config.yaml
vocab_size: 21473
norm: "rmsnorm"
init_std_o: 0.00424
init_std_up: 0.0143
lr: 0.000538
beta2: 0.95
lr_head: 0.0037
schedule: "wsd"
batch_tokens: [65536, 131072, 262144]
doc_mask: true
train_tokens: 814700000
Each number is 50 + 10 x the weight over its row's rms, rounded and kept within 0 to 99. Layers, rows and columns count from 0. The size before them is the row's rms in percent of the matrix's.

# layer 6 attention query, 512x896, rms 0.0445, rows 251-255, columns 640-767
096:63 32 30 59 38 55 49 49 41 50 46 58 58 55 47 49 64 58 58 49 37 40 44 56 48 37 65 60 43 44 36 42 55 51 52 63 60 49 59 37 51 49 46 64 33 54 52 57 37 46 47 43 63 58 47 54 40 67 48 56 58 58 31 45 64 52 51 54 56 48 48 51 53 43 72 42 42 40 45 53 48 49 32 58 57 55 58 66 63 56 46 53 46 51 52 36 67 47 47 38 47 56 60 38 52 43 37 49 64 61 62 65 44 50 43 59 30 63 48 69 51 51 38 61 56 34 38 47
094:51 51 42 67 53 50 42 41 18 46 52 45 58 44 43 49 51 51 63 46 47 55 32 68 34 39 50 53 62 50 64 64 60 51 49 31 59 47 24 61 47 44 58 54 43 57 49 51 44 32 56 28 56 42 43 42 62 36 65 37 50 51 43 51 46 58 39 45 43 57 59 59 59 52 53 45 39 28 52 54 47 66 49 57 34 54 42 46 61 46 61 43 60 48 46 39 47 61 39 42 41 44 47 43 44 61 50 73 47 55 48 68 38 60 67 32 34 64 55 64 48 60 43 58 53 51 47 65
103:52 59 52 62 62 49 55 53 61 65 46 50 44 29 45 55 64 29 35 55 48 54 50 51 50 56 49 51 69 37 56 58 43 51 38 48 21 58 64 42 49 56 61 34 60 52 43 39 53 58 51 47 44 53 50 59 58 56 48 62 60 39 45 73 50 37 55 49 47 50 49 55 59 55 52 70 56 65 37 36 38 67 44 63 31 63 36 45 56 54 46 59 38 38 46 28 64 56 62 60 40 56 54 29 46 66 47 60 44 37 65 56 63 38 62 64 45 51 65 60 57 57 63 52 40 46 60 44
095:51 45 47 51 40 61 52 58 50 59 59 44 57 80 60 40 49 52 47 34 54 43 68 51 40 31 69 63 47 39 43 41 38 42 56 61 85 67 60 30 55 46 40 75 42 40 52 51 36 52 45 51 61 50 43 57 54 60 52 57 43 60 34 47 55 54 46 38 67 59 47 67 56 65 57 25 45 39 43 64 43 52 49 52 66 42 67 56 46 49 45 58 44 56 49 59 44 52 46 49 61 58 31 44 54 50 51 29 44 33 50 45 66 56 46 48 56 53 41 38 50 52 62 52 53 57 32 59
099:58 31 42 40 34 46 41 43 56 56 57 41 51 61 47 50 79 44 56 33 42 38 45 56 43 44 60 60 38 42 44 44 51 36 51 64 63 45 64 37 49 50 33 47 41 59 61 55 44 48 62 49 62 53 52 51 37 66 45 49 41 49 40 65 52 36 47 48 59 47 55 46 56 42 54 39 54 40 40 37 46 57 56 36 48 51 54 59 54 54 43 48 48 63 53 28 59 40 57 47 36 53 54 55 68 31 24 34 60 55 57 44 40 62 50 42 51 25 61 49 70 35 52 42 57 55 46 47
# layer 6 attention key, 512x896, rms 0.0437, rows 251-255, columns 640-767
089:65 39 30 55 31 40 35 52 46 46 54 56 63 49 37 42 58 49 44 61 47 45 44 55 72 46 67 68 39 67 62 43 60 50 59 45 53 70 57 45 42 39 37 56 46 47 45 54 42 44 47 46 60 49 37 65 38 62 57 64 59 44 42 49 62 55 43 56 53 50 58 33 57 31 73 45 43 50 48 39 42 55 29 59 44 42 56 70 49 52 57 69 58 47 44 35 65 46 49 54 43 43 61 30 48 52 39 50 68 63 54 68 34 35 39 47 40 48 41 58 46 70 35 54 56 48 40 39
093:58 71 37 50 49 53 33 45 21 47 50 50 55 43 38 37 65 35 49 41 55 48 48 58 43 27 63 52 61 60 59 59 55 47 52 50 51 69 36 60 46 44 56 65 32 52 30 34 47 49 57 28 44 45 56 39 42 45 61 60 58 52 52 59 51 56 39 63 53 42 47 59 57 52 40 49 51 48 47 57 48 50 48 64 43 51 41 56 62 40 64 39 60 47 45 55 63 67 39 38 47 42 57 35 50 44 44 75 44 57 53 58 45 63 62 45 36 54 59 47 55 48 61 50 41 50 47 55
107:69 51 64 50 49 57 46 39 72 66 31 34 37 43 39 67 70 30 28 56 48 48 50 52 51 49 51 36 61 34 69 68 44 51 40 65 40 61 60 37 48 52 58 48 51 38 32 34 45 68 50 59 43 59 48 52 37 51 54 55 70 49 42 49 41 39 64 48 56 47 50 70 51 53 55 51 59 68 32 45 39 61 44 56 56 51 52 46 74 48 50 51 43 33 45 29 68 49 64 45 54 73 50 35 39 48 38 60 53 58 55 57 49 48 54 73 59 35 52 53 58 43 58 46 42 54 71 35
091:48 47 45 72 32 62 58 56 59 44 63 51 61 67 59 44 52 59 43 39 47 42 55 55 49 39 49 64 52 46 57 35 45 46 48 53 68 52 49 23 56 33 38 68 67 47 51 60 43 35 36 51 62 53 33 76 52 56 69 43 28 57 49 63 61 46 50 37 66 59 52 45 54 51 64 52 43 46 58 73 40 52 72 45 59 45 55 37 36 56 44 65 39 55 49 47 42 43 52 56 38 50 28 51 51 48 59 37 51 46 44 39 64 43 25 47 55 61 28 52 36 77 41 45 61 52 50 60
104:55 28 42 33 33 45 42 47 60 51 54 54 63 51 39 45 64 54 43 42 38 40 33 61 60 44 53 59 26 50 53 54 53 41 49 55 59 56 62 49 58 41 27 53 42 46 40 52 46 45 69 54 47 53 43 43 47 57 48 40 48 35 57 60 66 41 37 60 48 46 53 44 70 35 51 42 59 40 39 27 52 64 58 47 48 48 55 52 35 44 55 58 51 55 55 29 42 39 54 43 28 47 44 50 67 36 29 34 66 72 46 62 33 57 51 23 36 38 51 45 60 54 59 38 66 54 58 41
# layer 6 attention value, 512x896, rms 0.0392, rows 128-150, columns 640-767
094:42 53 61 56 42 60 49 53 38 45 49 46 46 51 59 51 48 48 54 49 48 41 53 46 25 37 48 47 51 62 43 62 56 54 54 50 44 43 47 39 45 61 51 51 75 40 67 58 53 40 51 52 23 68 49 40 62 54 49 49 51 58 38 50 61 53 32 46 62 48 37 56 61 52 41 50 55 38 64 68 38 48 49 57 42 68 69 39 39 65 46 42 65 58 53 83 72 58 44 60 58 50 31 61 53 45 49 60 33 59 40 59 70 43 50 35 55 46 60 50 73 32 56 45 46 56 53 46
095:50 46 51 47 41 62 44 53 54 61 59 47 54 65 47 47 61 51 60 48 56 45 52 42 45 54 25 54 71 44 42 47 42 48 56 46 54 50 71 51 49 36 50 40 50 32 45 54 48 62 52 53 49 29 53 68 57 56 48 42 51 48 34 52 51 55 74 41 61 49 41 55 31 33 55 49 52 49 45 47 52 55 46 43 57 37 47 33 55 58 33 38 51 56 60 43 61 58 56 55 53 48 45 62 44 53 57 47 44 46 32 38 62 57 42 44 62 54 52 55 36 48 41 39 50 45 41 53
108:51 51 63 53 44 48 31 42 64 45 54 40 50 60 58 43 49 58 51 34 49 62 45 60 26 49 39 61 61 54 52 62 58 48 47 64 60 58 55 55 42 55 39 51 36 64 62 62 46 54 45 53 26 57 41 56 46 60 52 46 56 51 48 31 58 77 43 42 67 51 47 35 58 62 50 65 48 37 50 45 51 60 36 43 49 54 41 52 28 47 35 48 64 59 46 50 60 46 50 53 48 60 50 57 47 59 48 19 53 51 65 39 45 44 69 33 71 34 45 47 48 59 36 55 37 49 38 41
103:65 59 54 58 39 54 57 60 38 51 57 44 51 46 56 68 44 38 42 61 50 54 39 47 59 48 28 35 55 41 71 47 52 28 45 46 55 39 62 52 42 40 64 42 70 39 41 59 68 66 43 60 66 34 39 46 59 48 47 35 49 59 44 61 31 41 40 55 48 53 42 42 42 36 46 49 51 67 49 54 52 46 65 42 53 50 50 32 63 49 51 36 36 40 54 64 49 58 70 53 57 43 51 54 58 60 53 62 50 48 42 55 45 55 41 55 56 59 52 55 56 44 34 42 40 52 60 54
113:43 46 50 33 37 64 54 64 49 77 52 51 51 67 36 58 64 49 25 54 51 49 43 47 53 41 40 64 48 44 50 62 29 42 49 39 67 46 57 50 53 43 49 60 25 45 53 56 52 52 52 45 60 63 59 60 41 54 47 41 61 48 37 40 57 51 50 66 52 45 52 59 56 65 63 46 50 29 53 47 53 59 53 48 46 58 61 43 38 52 35 47 57 48 35 24 39 48 41 50 52 60 47 42 40 37 60 51 58 47 39 48 48 61 32 41 49 57 53 59 57 57 68 48 59 37 58 64
105:48 46 45 52 66 49 36 50 42 45 40 53 50 32 56 63 63 58 63 64 29 44 55 51 68 68 52 36 52 47 56 50 58 70 42 50 21 46 32 39 47 47 55 45 63 43 43 71 48 52 51 63 56 67 52 53 64 44 50 49 61 43 40 57 45 55 46 46 48 37 47 54 52 30 68 55 56 54 48 49 58 38 45 60 43 39 48 51 59 44 52 61 47 39 36 49 60 64 53 54 50 46 37 51 53 51 43 67 43 48 35 58 57 31 47 54 52 29 39 48 59 44 53 27 32 47 64 36
106:49 52 46 55 54 53 32 61 46 49 31 47 54 56 53 70 53 35 44 48 65 44 54 41 55 41 49 46 49 43 47 48 42 26 50 71 58 34 65 62 60 43 41 49 67 43 52 74 49 61 45 48 47 40 36 56 56 63 52 31 40 46 66 51 52 53 50 47 40 50 66 40 52 49 52 62 51 44 54 54 56 56 64 33 49 51 53 38 50 51 55 36 52 49 63 49 49 35 59 49 53 41 58 55 57 53 40 40 53 53 44 41 39 64 48 32 41 48 53 46 35 49 35 68 46 51 34 62
102:58 63 44 58 44 53 37 72 64 57 66 46 56 64 41 70 59 45 52 41 44 50 30 46 51 64 35 31 50 24 51 56 42 52 42 62 48 62 70 33 50 35 45 57 42 48 71 61 59 55 43 49 59 44 48 62 53 57 47 49 46 47 44 50 59 36 57 55 46 63 38 46 42 61 60 41 49 53 46 50 42 49 31 31 48 50 53 25 54 58 43 50 46 56 47 28 44 65 67 58 55 57 39 59 42 46 65 25 47 43 43 47 54 57 49 49 70 41 51 37 63 65 46 58 43 44 60 36
103:47 46 59 44 36 59 67 52 52 67 35 57 43 70 43 64 50 52 26 58 50 46 34 43 34 40 66 64 51 50 44 58 43 49 59 35 77 38 48 62 49 39 53 60 36 44 59 64 60 65 45 46 58 55 56 56 55 49 41 35 71 59 48 42 51 62 51 57 60 47 45 72 76 59 54 42 45 35 52 58 52 51 49 51 58 70 73 34 44 59 38 41 54 41 42 47 46 53 43 57 60 51 49 49 54 48 55 46 58 50 66 47 50 54 40 42 50 64 67 66 57 30 49 43 63 49 52 57
084:58 61 52 55 39 50 46 44 49 47 67 45 50 49 53 28 32 51 43 35 48 56 43 47 42 47 33 60 44 63 47 62 58 43 54 40 63 58 55 49 54 40 65 47 50 42 57 66 46 49 47 47 33 56 58 34 59 49 51 48 40 52 27 36 61 44 43 45 71 48 42 63 57 48 49 47 44 61 51 55 43 33 38 50 52 73 56 39 37 62 37 46 62 64 42 76 50 62 40 51 55 50 35 63 52 50 47 56 42 38 69 50 77 55 47 30 41 73 48 58 56 41 62 42 61 52 56 42
108:52 51 51 51 41 57 51 45 48 67 62 46 48 77 63 57 55 40 52 56 47 39 54 53 30 44 50 57 56 51 45 57 41 46 47 39 74 74 62 61 44 46 47 52 52 42 72 63 38 52 55 46 38 50 61 55 52 66 37 35 43 55 47 57 46 49 48 48 49 44 52 51 46 54 57 66 57 37 55 51 48 72 47 45 47 45 31 48 56 54 52 57 48 67 62 53 72 54 50 47 58 48 47 58 47 59 58 39 35 60 43 35 47 52 48 43 61 52 59 61 60 29 47 50 62 38 48 50
115:53 55 53 55 43 57 54 42 60 48 70 45 46 41 58 47 45 46 62 44 49 49 55 58 64 51 52 64 47 62 45 41 56 61 61 61 37 57 43 45 57 61 32 57 46 68 41 71 46 38 44 41 62 48 64 50 45 45 55 68 58 42 42 38 47 50 57 61 43 50 54 54 48 44 46 38 55 49 50 36 57 49 51 47 50 57 48 53 44 40 35 72 61 45 49 47 37 27 51 56 38 66 52 60 54 39 51 36 75 32 43 61 57 46 46 67 51 53 56 57 50 56 48 53 53 56 46 53
097:59 52 49 65 42 60 25 51 62 55 66 54 46 34 52 58 61 56 42 37 38 50 36 42 35 61 40 57 58 50 57 61 59 38 42 51 51 57 77 52 43 45 45 45 24 51 61 76 36 58 51 60 55 50 32 51 54 65 53 59 42 50 51 53 53 57 50 46 52 48 33 45 39 42 53 53 48 57 56 51 54 46 27 43 51 61 29 35 53 47 40 45 64 67 45 55 53 54 52 57 50 54 63 58 55 58 60 33 52 31 41 48 43 66 39 34 49 40 44 41 52 57 33 45 46 47 48 47
095:55 49 51 49 61 40 33 53 55 52 65 53 47 50 60 57 60 50 63 58 48 35 53 46 40 47 73 47 41 34 52 52 54 59 56 57 33 72 50 50 54 53 55 45 56 45 66 64 43 55 52 48 45 58 46 41 50 66 47 58 36 42 59 47 57 60 48 43 40 41 51 48 48 43 45 49 54 54 55 58 37 40 41 56 47 48 44 63 64 44 53 56 52 62 49 61 63 55 28 46 43 45 39 38 73 46 35 41 31 52 52 55 44 48 56 64 29 46 55 33 71 31 69 43 62 53 28 29
102:52 54 63 50 44 72 63 59 30 40 50 54 48 57 57 63 57 43 39 56 45 38 48 45 56 49 48 38 60 48 60 40 43 51 42 57 57 35 57 48 59 31 56 54 60 54 49 65 55 54 53 49 51 40 46 39 47 31 44 29 67 50 62 45 29 43 39 40 54 50 56 49 49 54 45 54 40 52 51 47 51 46 60 39 44 43 58 25 47 37 38 38 46 56 51 51 41 57 75 48 62 50 39 51 45 46 51 64 45 50 35 56 51 46 47 50 55 68 41 70 40 49 53 46 34 51 50 61
101:56 44 65 56 53 57 46 52 40 44 53 52 56 44 52 56 47 45 52 50 44 55 57 53 65 63 18 60 54 41 69 43 48 37 49 52 54 35 39 42 46 54 59 35 59 49 39 55 59 58 50 62 61 55 32 46 57 44 54 51 54 65 60 55 30 45 48 50 43 53 57 37 42 38 44 65 45 37 48 45 46 47 64 50 49 55 57 36 57 41 30 51 36 41 55 39 54 51 71 46 55 50 51 50 43 65 40 52 54 49 28 41 54 46 62 56 49 48 49 59 31 55 23 44 25 53 39 60
105:58 56 36 61 57 52 46 65 26 56 44 56 52 28 51 68 38 49 65 41 48 53 60 42 63 58 31 37 79 39 63 46 52 49 37 48 43 44 59 34 44 46 60 50 74 50 31 43 54 57 53 64 41 44 32 45 57 46 38 51 32 48 35 55 43 43 48 42 45 45 53 49 42 33 46 47 52 66 44 51 47 45 55 67 50 56 52 39 76 41 52 31 41 41 44 71 45 45 52 52 51 52 56 36 57 55 47 67 47 44 31 47 51 54 47 54 41 62 37 60 29 48 51 32 44 52 48 65
099:57 59 38 54 60 44 46 60 32 57 37 57 60 46 43 58 50 51 54 59 32 39 50 50 50 64 23 39 51 48 63 53 46 60 43 55 41 40 42 45 68 53 53 51 66 38 54 74 56 53 50 53 48 43 46 51 60 39 46 39 48 53 50 43 59 48 53 55 44 42 58 61 46 45 64 58 54 47 50 48 56 36 38 57 44 56 50 37 51 48 60 52 40 63 49 57 56 68 69 37 49 43 43 54 36 52 50 51 42 43 28 50 61 57 48 50 58 40 53 29 61 44 52 44 42 43 68 49
100:32 43 46 42 55 39 56 52 44 31 13 56 48 47 46 48 53 54 62 54 52 44 63 54 65 58 43 34 52 52 41 48 54 65 47 49 46 36 33 52 54 54 54 41 68 39 35 33 60 54 50 46 52 41 42 36 51 35 47 40 67 42 51 36 32 58 46 57 49 44 51 48 55 42 43 50 49 50 45 45 65 46 71 52 46 43 64 63 46 55 61 51 40 27 48 39 65 62 76 54 49 38 43 52 43 53 51 73 51 66 43 37 49 32 42 59 53 29 52 51 44 51 52 41 45 47 44 66
093:51 46 54 43 59 30 67 48 43 44 53 57 48 59 52 54 50 42 47 72 53 37 66 45 52 36 62 40 32 49 38 37 54 57 63 51 51 31 56 54 59 66 51 60 58 41 39 32 61 49 57 41 56 58 50 45 53 44 46 54 52 54 50 70 60 30 44 44 43 52 55 52 49 52 59 50 53 44 47 61 42 43 59 63 34 37 63 63 47 43 72 50 47 40 42 48 46 51 40 51 51 42 41 41 35 39 40 73 43 59 34 52 40 60 47 55 35 61 57 49 68 38 68 55 60 41 54 61
100:53 49 49 47 52 55 40 65 56 52 36 51 52 34 41 37 54 64 43 54 44 54 35 43 36 64 51 47 49 62 53 64 58 62 44 48 48 51 34 33 48 53 49 43 43 50 55 91 53 58 55 48 46 69 35 52 43 51 52 52 47 50 54 54 60 63 48 55 49 56 46 50 57 58 48 34 48 62 56 53 73 50 29 63 54 74 59 47 46 51 51 61 51 62 34 52 49 65 50 48 57 46 67 67 53 54 48 57 50 40 42 50 45 53 44 35 64 33 46 37 53 46 47 33 45 56 67 39
094:42 50 47 50 62 34 51 51 57 20 41 60 41 41 49 46 51 45 69 64 56 51 62 53 53 49 68 38 40 50 63 49 61 71 54 61 42 52 29 56 59 57 39 48 76 60 52 40 50 48 46 46 59 32 48 50 50 65 49 48 53 51 71 46 52 59 47 49 48 51 64 51 36 43 48 50 60 44 49 46 52 47 51 44 48 29 49 54 45 39 78 53 37 49 69 38 59 44 53 47 50 41 39 66 62 50 42 43 38 71 66 44 38 34 62 65 60 33 46 33 52 58 39 52 41 53 39 32
083:35 37 51 36 46 61 67 51 53 57 35 49 57 54 44 56 66 55 40 57 60 53 44 42 61 51 63 59 41 72 56 46 37 48 41 33 58 70 45 59 70 46 46 38 52 42 49 67 56 76 43 46 53 48 39 55 48 55 47 39 43 70 62 36 61 55 41 54 38 39 58 48 61 47 54 51 47 40 56 44 44 52 63 46 48 47 55 44 51 48 48 68 50 38 70 28 50 38 72 43 45 44 63 32 57 52 41 34 56 73 50 44 38 37 53 51 54 41 51 44 44 48 47 46 53 43 50 69
# layer 6 attention output (transposed), 512x896, rms 0.0399, rows 128-149, columns 640-767
079:59 37 28 33 49 49 48 61 64 77 53 60 67 54 47 53 61 42 55 54 54 51 64 56 65 66 42 52 50 37 53 45 33 40 38 42 53 43 59 43 44 44 44 47 33 55 43 54 53 61 57 69 74 44 43 59 41 50 49 55 53 31 53 55 45 43 52 37 46 60 67 47 39 51 51 38 39 70 49 28 49 60 49 52 46 38 38 44 57 57 55 54 41 51 27 37 31 28 53 46 34 44 47 30 46 49 51 46 50 51 50 39 43 67 69 48 43 64 51 42 40 53 52 41 48 51 47 46
095:55 51 41 54 55 35 55 45 66 37 44 59 77 40 50 43 44 48 25 51 35 46 52 56 56 50 58 50 44 67 43 55 50 52 49 59 55 50 30 51 40 54 47 49 64 61 58 35 34 47 50 38 54 59 38 42 45 28 61 45 42 35 55 48 61 45 24 46 45 47 62 37 50 59 34 45 41 55 40 47 49 31 44 56 44 39 35 57 50 51 62 48 44 53 35 59 43 53 38 40 30 47 55 39 54 67 33 59 56 47 62 47 44 51 71 45 47 50 48 54 63 65 51 67 38 57 49 54
113:45 71 40 51 50 68 54 59 50 63 53 61 52 39 60 40 48 32 49 67 53 48 56 38 63 51 56 43 44 32 32 44 40 36 57 35 49 48 42 49 50 57 61 42 49 54 43 47 59 68 58 58 62 53 59 45 48 43 65 54 38 49 60 57 47 24 48 40 50 50 52 58 50 43 50 22 49 62 47 53 48 51 47 44 36 44 57 43 61 66 51 51 42 57 41 55 28 54 60 51 63 32 43 47 67 43 57 84 61 47 32 59 49 43 31 57 35 73 53 38 44 50 70 50 47 51 58 51
103:40 35 46 41 43 31 49 46 43 57 42 55 90 63 41 35 69 66 56 56 46 30 60 41 40 42 53 61 39 61 33 56 39 63 70 67 47 55 50 47 50 49 21 62 42 57 59 40 36 34 50 32 45 42 52 49 39 45 62 51 57 38 41 55 58 51 40 62 57 43 62 53 48 59 45 45 53 45 52 39 50 31 44 60 73 50 52 62 44 44 46 60 67 61 43 27 63 39 29 51 30 58 47 55 30 64 48 35 34 53 64 47 63 55 55 38 43 44 38 43 50 52 50 36 57 56 32 53
112:43 55 47 64 48 57 51 43 55 40 49 56 52 52 67 41 47 53 59 48 41 59 50 51 43 63 51 44 49 51 53 51 65 52 49 40 50 48 48 46 30 60 50 33 72 43 47 35 40 45 43 56 41 39 43 47 53 48 58 63 37 66 52 52 52 52 45 36 53 59 41 43 47 37 44 52 36 66 55 40 58 52 42 54 48 36 37 53 50 64 47 37 37 57 67 68 49 66 55 51 28 44 53 55 57 41 54 55 47 64 50 44 47 57 64 66 49 50 51 51 48 55 46 57 42 48 51 37
101:49 42 43 45 38 42 43 51 49 63 61 51 70 69 56 54 44 45 53 38 61 59 43 64 41 37 38 60 61 55 34 44 39 41 41 51 67 62 61 50 50 59 43 55 39 50 49 47 55 43 48 62 60 36 42 45 40 46 52 54 36 45 50 49 55 57 56 42 57 52 55 53 45 77 37 56 44 36 52 61 33 54 48 38 51 76 60 62 57 57 52 53 62 78 40 40 48 31 45 45 54 51 46 43 41 44 53 37 29 53 50 40 45 64 54 34 51 54 51 51 41 60 53 56 65 66 37 47
111:60 54 56 55 39 42 72 40 58 52 58 51 73 49 44 50 35 68 53 43 34 45 49 45 54 66 36 62 51 54 58 51 63 65 67 46 40 63 30 48 40 45 55 58 47 57 50 34 51 31 61 42 44 62 69 48 54 54 44 65 57 49 33 49 71 52 58 71 47 44 47 55 38 49 42 35 53 55 36 48 42 37 39 61 53 42 41 67 50 43 43 63 64 42 47 47 58 58 43 53 31 51 56 51 41 63 54 50 56 38 68 66 63 35 43 55 54 49 59 54 72 49 70 43 46 52 58 46
103:39 51 33 44 45 46 45 38 54 53 41 52 64 44 74 35 41 54 58 62 36 42 62 61 56 46 41 63 58 58 39 39 53 48 60 42 57 49 41 65 38 58 61 43 69 47 41 24 28 51 65 51 42 45 45 49 32 33 57 40 47 55 59 49 59 54 32 43 60 47 64 42 38 52 44 41 58 36 53 47 54 46 52 56 52 47 42 52 46 58 54 55 57 47 33 52 51 45 34 48 38 32 46 46 47 69 44 68 49 58 60 41 48 47 60 48 45 59 36 54 33 36 43 48 49 55 30 41
103:43 46 48 54 60 49 59 53 54 37 52 53 34 40 47 32 44 50 66 44 48 50 50 47 51 61 44 48 37 38 56 59 49 47 48 36 32 53 46 32 42 53 50 38 57 51 42 27 42 42 40 46 43 59 44 52 59 53 66 63 31 57 60 64 51 41 55 48 43 55 37 35 46 40 49 51 43 75 49 27 53 64 50 71 47 31 35 57 40 56 44 50 43 45 65 52 41 52 60 39 32 53 52 62 43 33 53 57 65 48 33 54 47 48 57 73 36 49 50 42 44 59 61 53 40 33 57 44
082:35 38 55 44 59 45 56 65 53 60 49 52 54 46 45 45 82 33 59 71 50 46 67 49 49 50 70 38 50 33 49 48 37 49 40 50 49 38 51 47 35 52 38 57 51 56 53 46 44 61 49 64 64 49 43 54 57 55 50 52 51 40 66 60 36 45 46 37 38 66 67 39 52 35 49 46 46 69 42 36 64 73 55 47 53 31 42 43 50 62 59 54 40 38 39 36 33 41 65 51 42 55 40 50 56 50 51 56 64 62 43 46 35 61 68 58 52 64 44 47 40 52 41 52 37 44 43 62
090:53 52 34 55 48 50 46 49 80 43 41 65 77 44 36 45 43 65 41 53 48 55 53 65 61 57 35 59 56 49 50 45 55 44 47 53 39 40 37 42 54 51 48 44 49 61 44 25 49 59 55 55 51 52 42 47 49 34 69 55 39 30 38 45 58 50 42 36 59 65 47 37 49 58 44 27 50 56 36 48 52 38 42 63 47 38 52 46 52 60 55 39 47 52 39 44 23 45 43 44 34 47 44 43 48 55 43 51 62 42 54 52 64 43 66 47 41 59 48 46 47 59 64 47 32 65 40 39
113:41 54 54 38 64 50 32 66 36 46 42 40 44 53 24 60 53 58 32 45 45 47 50 21 27 51 52 27 54 50 50 65 56 48 39 41 59 42 57 46 54 35 52 56 48 27 42 47 63 53 42 59 46 53 31 56 56 53 36 28 45 60 57 47 45 55 44 51 42 56 37 64 65 45 52 68 36 39 57 68 36 51 58 45 45 43 50 56 47 49 50 43 31 38 44 58 63 65 50 43 61 41 59 61 50 54 51 60 46 53 48 50 32 51 54 45 41 43 36 52 45 40 41 49 53 28 60 45
091:35 61 55 47 49 42 50 46 60 61 44 55 94 69 55 43 56 38 53 70 49 46 55 70 61 37 45 52 51 36 42 35 41 41 54 39 53 47 42 59 50 53 57 56 61 52 46 35 42 51 66 48 45 43 64 47 52 31 68 37 39 45 31 47 65 44 52 44 68 52 65 45 52 49 47 42 55 50 46 47 43 58 62 40 41 42 52 54 44 63 60 59 56 43 31 40 42 29 60 61 42 37 29 46 52 59 63 68 48 63 53 46 51 36 52 51 48 57 49 49 52 58 61 58 51 43 40 31
094:43 43 38 54 30 54 55 62 64 51 40 54 43 44 42 45 44 41 56 44 40 58 48 80 65 54 30 54 59 56 52 36 42 36 27 43 57 32 55 45 53 58 61 49 39 48 40 43 73 48 68 58 55 40 42 55 50 50 53 57 66 36 39 58 35 49 61 49 48 52 61 48 37 67 53 46 58 48 57 48 43 54 58 42 27 55 62 46 49 52 73 54 61 41 45 42 44 33 64 57 47 39 41 45 29 58 63 51 56 50 51 41 55 46 47 37 72 57 51 53 32 59 41 51 45 55 48 39
092:50 32 28 43 54 22 30 47 53 68 50 51 77 54 41 40 45 50 45 43 52 43 65 37 32 68 48 60 40 51 36 51 42 66 58 64 60 62 49 40 38 58 22 33 42 44 49 38 44 44 39 56 57 53 47 61 48 59 50 61 35 39 30 61 72 39 53 55 42 46 44 51 50 45 45 50 44 53 44 43 50 43 49 65 69 50 36 65 56 62 54 42 49 67 37 44 50 51 26 51 19 46 55 41 52 56 32 46 41 47 60 34 47 58 74 55 52 40 42 41 60 44 50 41 48 35 47 42
101:52 56 34 46 47 37 36 46 40 55 43 55 60 55 49 49 52 58 38 46 55 36 59 21 25 44 61 44 47 59 33 61 46 63 68 63 58 56 65 40 60 59 38 62 44 64 56 41 57 45 41 47 50 46 62 56 38 52 58 54 46 35 40 51 58 41 44 62 63 32 48 66 56 60 51 38 46 54 51 62 42 36 39 48 72 47 56 67 48 44 60 62 47 73 35 48 53 58 28 48 48 51 55 47 51 50 38 44 27 53 54 52 61 57 53 43 50 48 45 43 54 49 62 44 59 44 51 59
092:56 28 65 43 50 35 44 45 60 57 56 57 84 75 42 50 72 50 38 55 50 43 56 49 38 50 57 58 30 55 35 47 43 63 59 70 54 63 51 52 51 50 26 61 38 57 74 69 43 44 48 47 69 44 67 55 39 53 59 56 54 49 34 48 61 46 45 55 54 52 49 48 55 52 45 48 46 52 45 55 52 46 43 32 75 55 56 62 41 53 49 63 62 68 43 36 66 38 48 46 45 49 44 57 47 53 50 37 42 56 64 45 46 48 56 53 60 40 40 52 64 56 45 47 51 57 38 50
096:50 31 36 43 37 47 47 39 54 57 53 55 76 57 73 49 51 54 56 40 56 63 56 66 47 47 58 65 52 58 37 43 39 47 49 48 53 62 67 44 35 50 42 53 56 53 42 25 33 33 53 61 45 42 54 53 41 51 52 71 43 44 42 52 55 61 47 36 47 46 55 44 32 56 41 43 46 52 52 50 39 42 53 49 62 55 60 68 60 52 55 48 68 60 49 28 55 36 33 56 25 58 49 36 47 57 39 44 23 64 66 42 47 59 62 40 48 58 50 58 43 50 50 53 52 78 27 50
100:62 53 49 47 56 58 58 43 36 51 67 55 46 55 61 53 43 59 51 42 60 52 34 45 40 39 51 66 48 57 56 58 48 47 50 54 55 62 56 47 51 50 43 56 33 60 61 57 47 46 43 55 56 55 54 52 51 59 53 62 43 58 49 51 53 51 56 51 52 47 45 48 50 53 49 53 41 51 62 50 36 45 32 59 54 69 47 63 67 49 32 46 42 68 63 57 44 55 32 38 49 61 74 34 44 24 41 32 43 42 43 61 44 70 48 47 45 50 59 55 49 52 53 57 63 66 72 67
097:63 34 50 54 40 73 58 44 54 60 42 60 34 44 45 49 53 68 60 35 51 63 44 74 54 57 38 49 56 46 65 53 43 49 30 52 43 59 58 43 47 40 45 40 49 57 61 54 50 43 50 59 44 45 49 54 51 57 43 65 62 47 34 40 43 63 58 54 48 53 39 43 51 55 52 55 53 58 60 44 54 57 43 54 55 55 48 52 52 45 44 33 49 64 67 63 75 43 44 53 33 56 63 47 48 41 48 19 40 50 56 45 62 53 68 50 67 34 66 65 39 51 55 48 53 60 44 47
099:42 56 57 51 48 48 43 44 46 53 66 56 56 62 70 61 58 30 70 53 60 62 53 76 58 39 57 57 51 42 45 34 48 33 50 38 45 48 67 66 30 51 51 57 54 45 40 31 40 48 60 63 46 33 54 51 64 42 56 51 33 58 47 48 54 49 58 19 59 55 58 49 41 43 48 58 39 45 53 33 38 58 58 45 42 59 46 48 58 61 44 40 61 43 53 34 41 40 65 60 46 48 36 31 57 47 64 57 45 72 58 46 42 53 46 51 37 58 53 47 41 53 52 60 64 57 40 44
094:60 56 35 44 39 52 51 49 33 53 54 35 10 35 53 60 35 54 53 39 53 59 38 50 63 37 31 57 69 63 49 54 43 38 43 50 47 50 62 52 62 48 70 58 31 45 47 47 54 50 62 56 47 57 53 41 49 44 34 50 65 43 60 49 33 56 60 59 48 36 43 59 40 63 60 45 57 37 49 56 31 50 49 54 45 67 61 53 65 49 43 62 49 54 44 54 52 49 49 39 71 53 60 35 36 41 51 53 51 30 42 55 58 49 34 34 49 54 54 49 49 40 52 40 56 60 52 53